{
  "n_layer": 10,
  "d_model": 96,
  "n_head": 3,
  "n_kv_head": 3,
  "head_dim": 32,
  "d_mlp": 256,
  "vocab_size": 4737,
  "activation": "swiglu",
  "norm": "rmsnorm",
  "norm_place": "pre",
  "norm_eps": 1e-05,
  "positions": "rope",
  "rope_base": 10000.0,
  "rope_fraction": 0.5,
  "qk_norm": true,
  "attn_scale": 0.321,
  "bias": "none",
  "tie_embeddings": "early",
  "parallel_block": false,
  "extras": ["some layers without attention", "local attention windows", "capped logits"],
  "init": "trunc",
  "init_std_qkv": 0.051,
  "init_std_o": 0.0114,
  "init_std_up": 0.051,
  "init_std_down": 0.0114,
  "init_out_by_depth": true,
  "optimizer": "muon_variant",
  "lr": 0.00794,
  "lr_mult_o": 3.0,
  "lr_mult_down": 1.5,
  "beta1": 0.9,
  "lr_head": 0.00636,
  "warmup_steps": 0,
  "schedule": "wsd",
  "decay_fraction": 0.766,
  "decay_shape": "linear",
  "final_lr_fraction": 0.02,
  "batch_tokens": [8192, 16384, 24576],
  "seq_len": 512,
  "doc_mask": true,
  "train_tokens": 154300000,
  "steps": 9513,
  "dataset": "wikipedia_en"
}
Each number is 128 + 24 x the weight over its row's rms, rounded and kept within 0 to 255. Layers, rows and columns count from 0. Numbers have three digits each. The size before them is the row's rms in percent of the matrix's.

# layer 4 MLP up, 256x96, rms 0.238, rows 247-255, columns 0-95
115:116159114117136079122181116139114151145129119130156170085149128154113098129122104140143124087133119165145117091082099095150134124152098107112101153117140120158173120158169107111099118134155147112153144101145119090115148128072110139135131134134150167099086108109119118137146180161130116121
089:108155132135113143141109105129138140115137101106126127119138097175138172137147096164137111106111100120136125084134165162137129079105169175122120154169121122145135151122132098136148098105133136139169102127121160088091155138133132165063134087109093160113080103145116126110149138158120139119
109:188138150135142094136129128169107107090155165120114138098142126078157129124108127171145151115167144161126131153098132099136105111090124151102108177107144129099150120085132159123103120117133140112152172119111139132118096144109102130113113099116108134091118084156116087145115162147128176141
079:126168098102117099165166118082135138170123105135118133116139127108127177133111102141107150125143087169136115138119141139104108113099119097120107140080104131116069133110141134144103125119125123147096090114107081139115155168162157127109098158081109120079110150152090106123125122146151105131
087:114138122078157166158088103153116164136134142111118161158141124156147129132120143143133096129147139142129137106107116099140125087094115081149151171120170102125191164145133098102100155111160149099131155141125139168079081110143132107132143107138137144117137103127135122128077144097121104126
100:098135118162120082115138110122165141145119151133089096158142156115118105084118156150108126160122084148128106152094192124123183128105126168161148116152131140157113113103082102150121110083156121106112148134137148087153130134090119105132124114135147140116102127125172155089147144155128131135
127:171138128150097131119146160147170113128105128144121103132134087118136109110081092136107129157138114111162160167157137186160185169118139090156102125135116125084126179130109139130150138145126118120157132150134159116121136090076122120096109105147123128143155151141139116109148139149104145082
103:145154138131113124092125112141110164150154162100114102161169118134150115133128144134133130133157128134128148108120129105133130140126128121110135140149117189103123172128084096068130118126212087068117136159112084119153098143107114154111160139129110132162129127116138118184105118141134127131
098:115135150089147138134121133112139117117119116128136153146133175129115143136148074106179172143086096117127114104126122141100154118115078157204090137139146169149116132151137166119138098121111151115122138094140159091138107126136135096096144178107087153118124113165093119138138110103140124126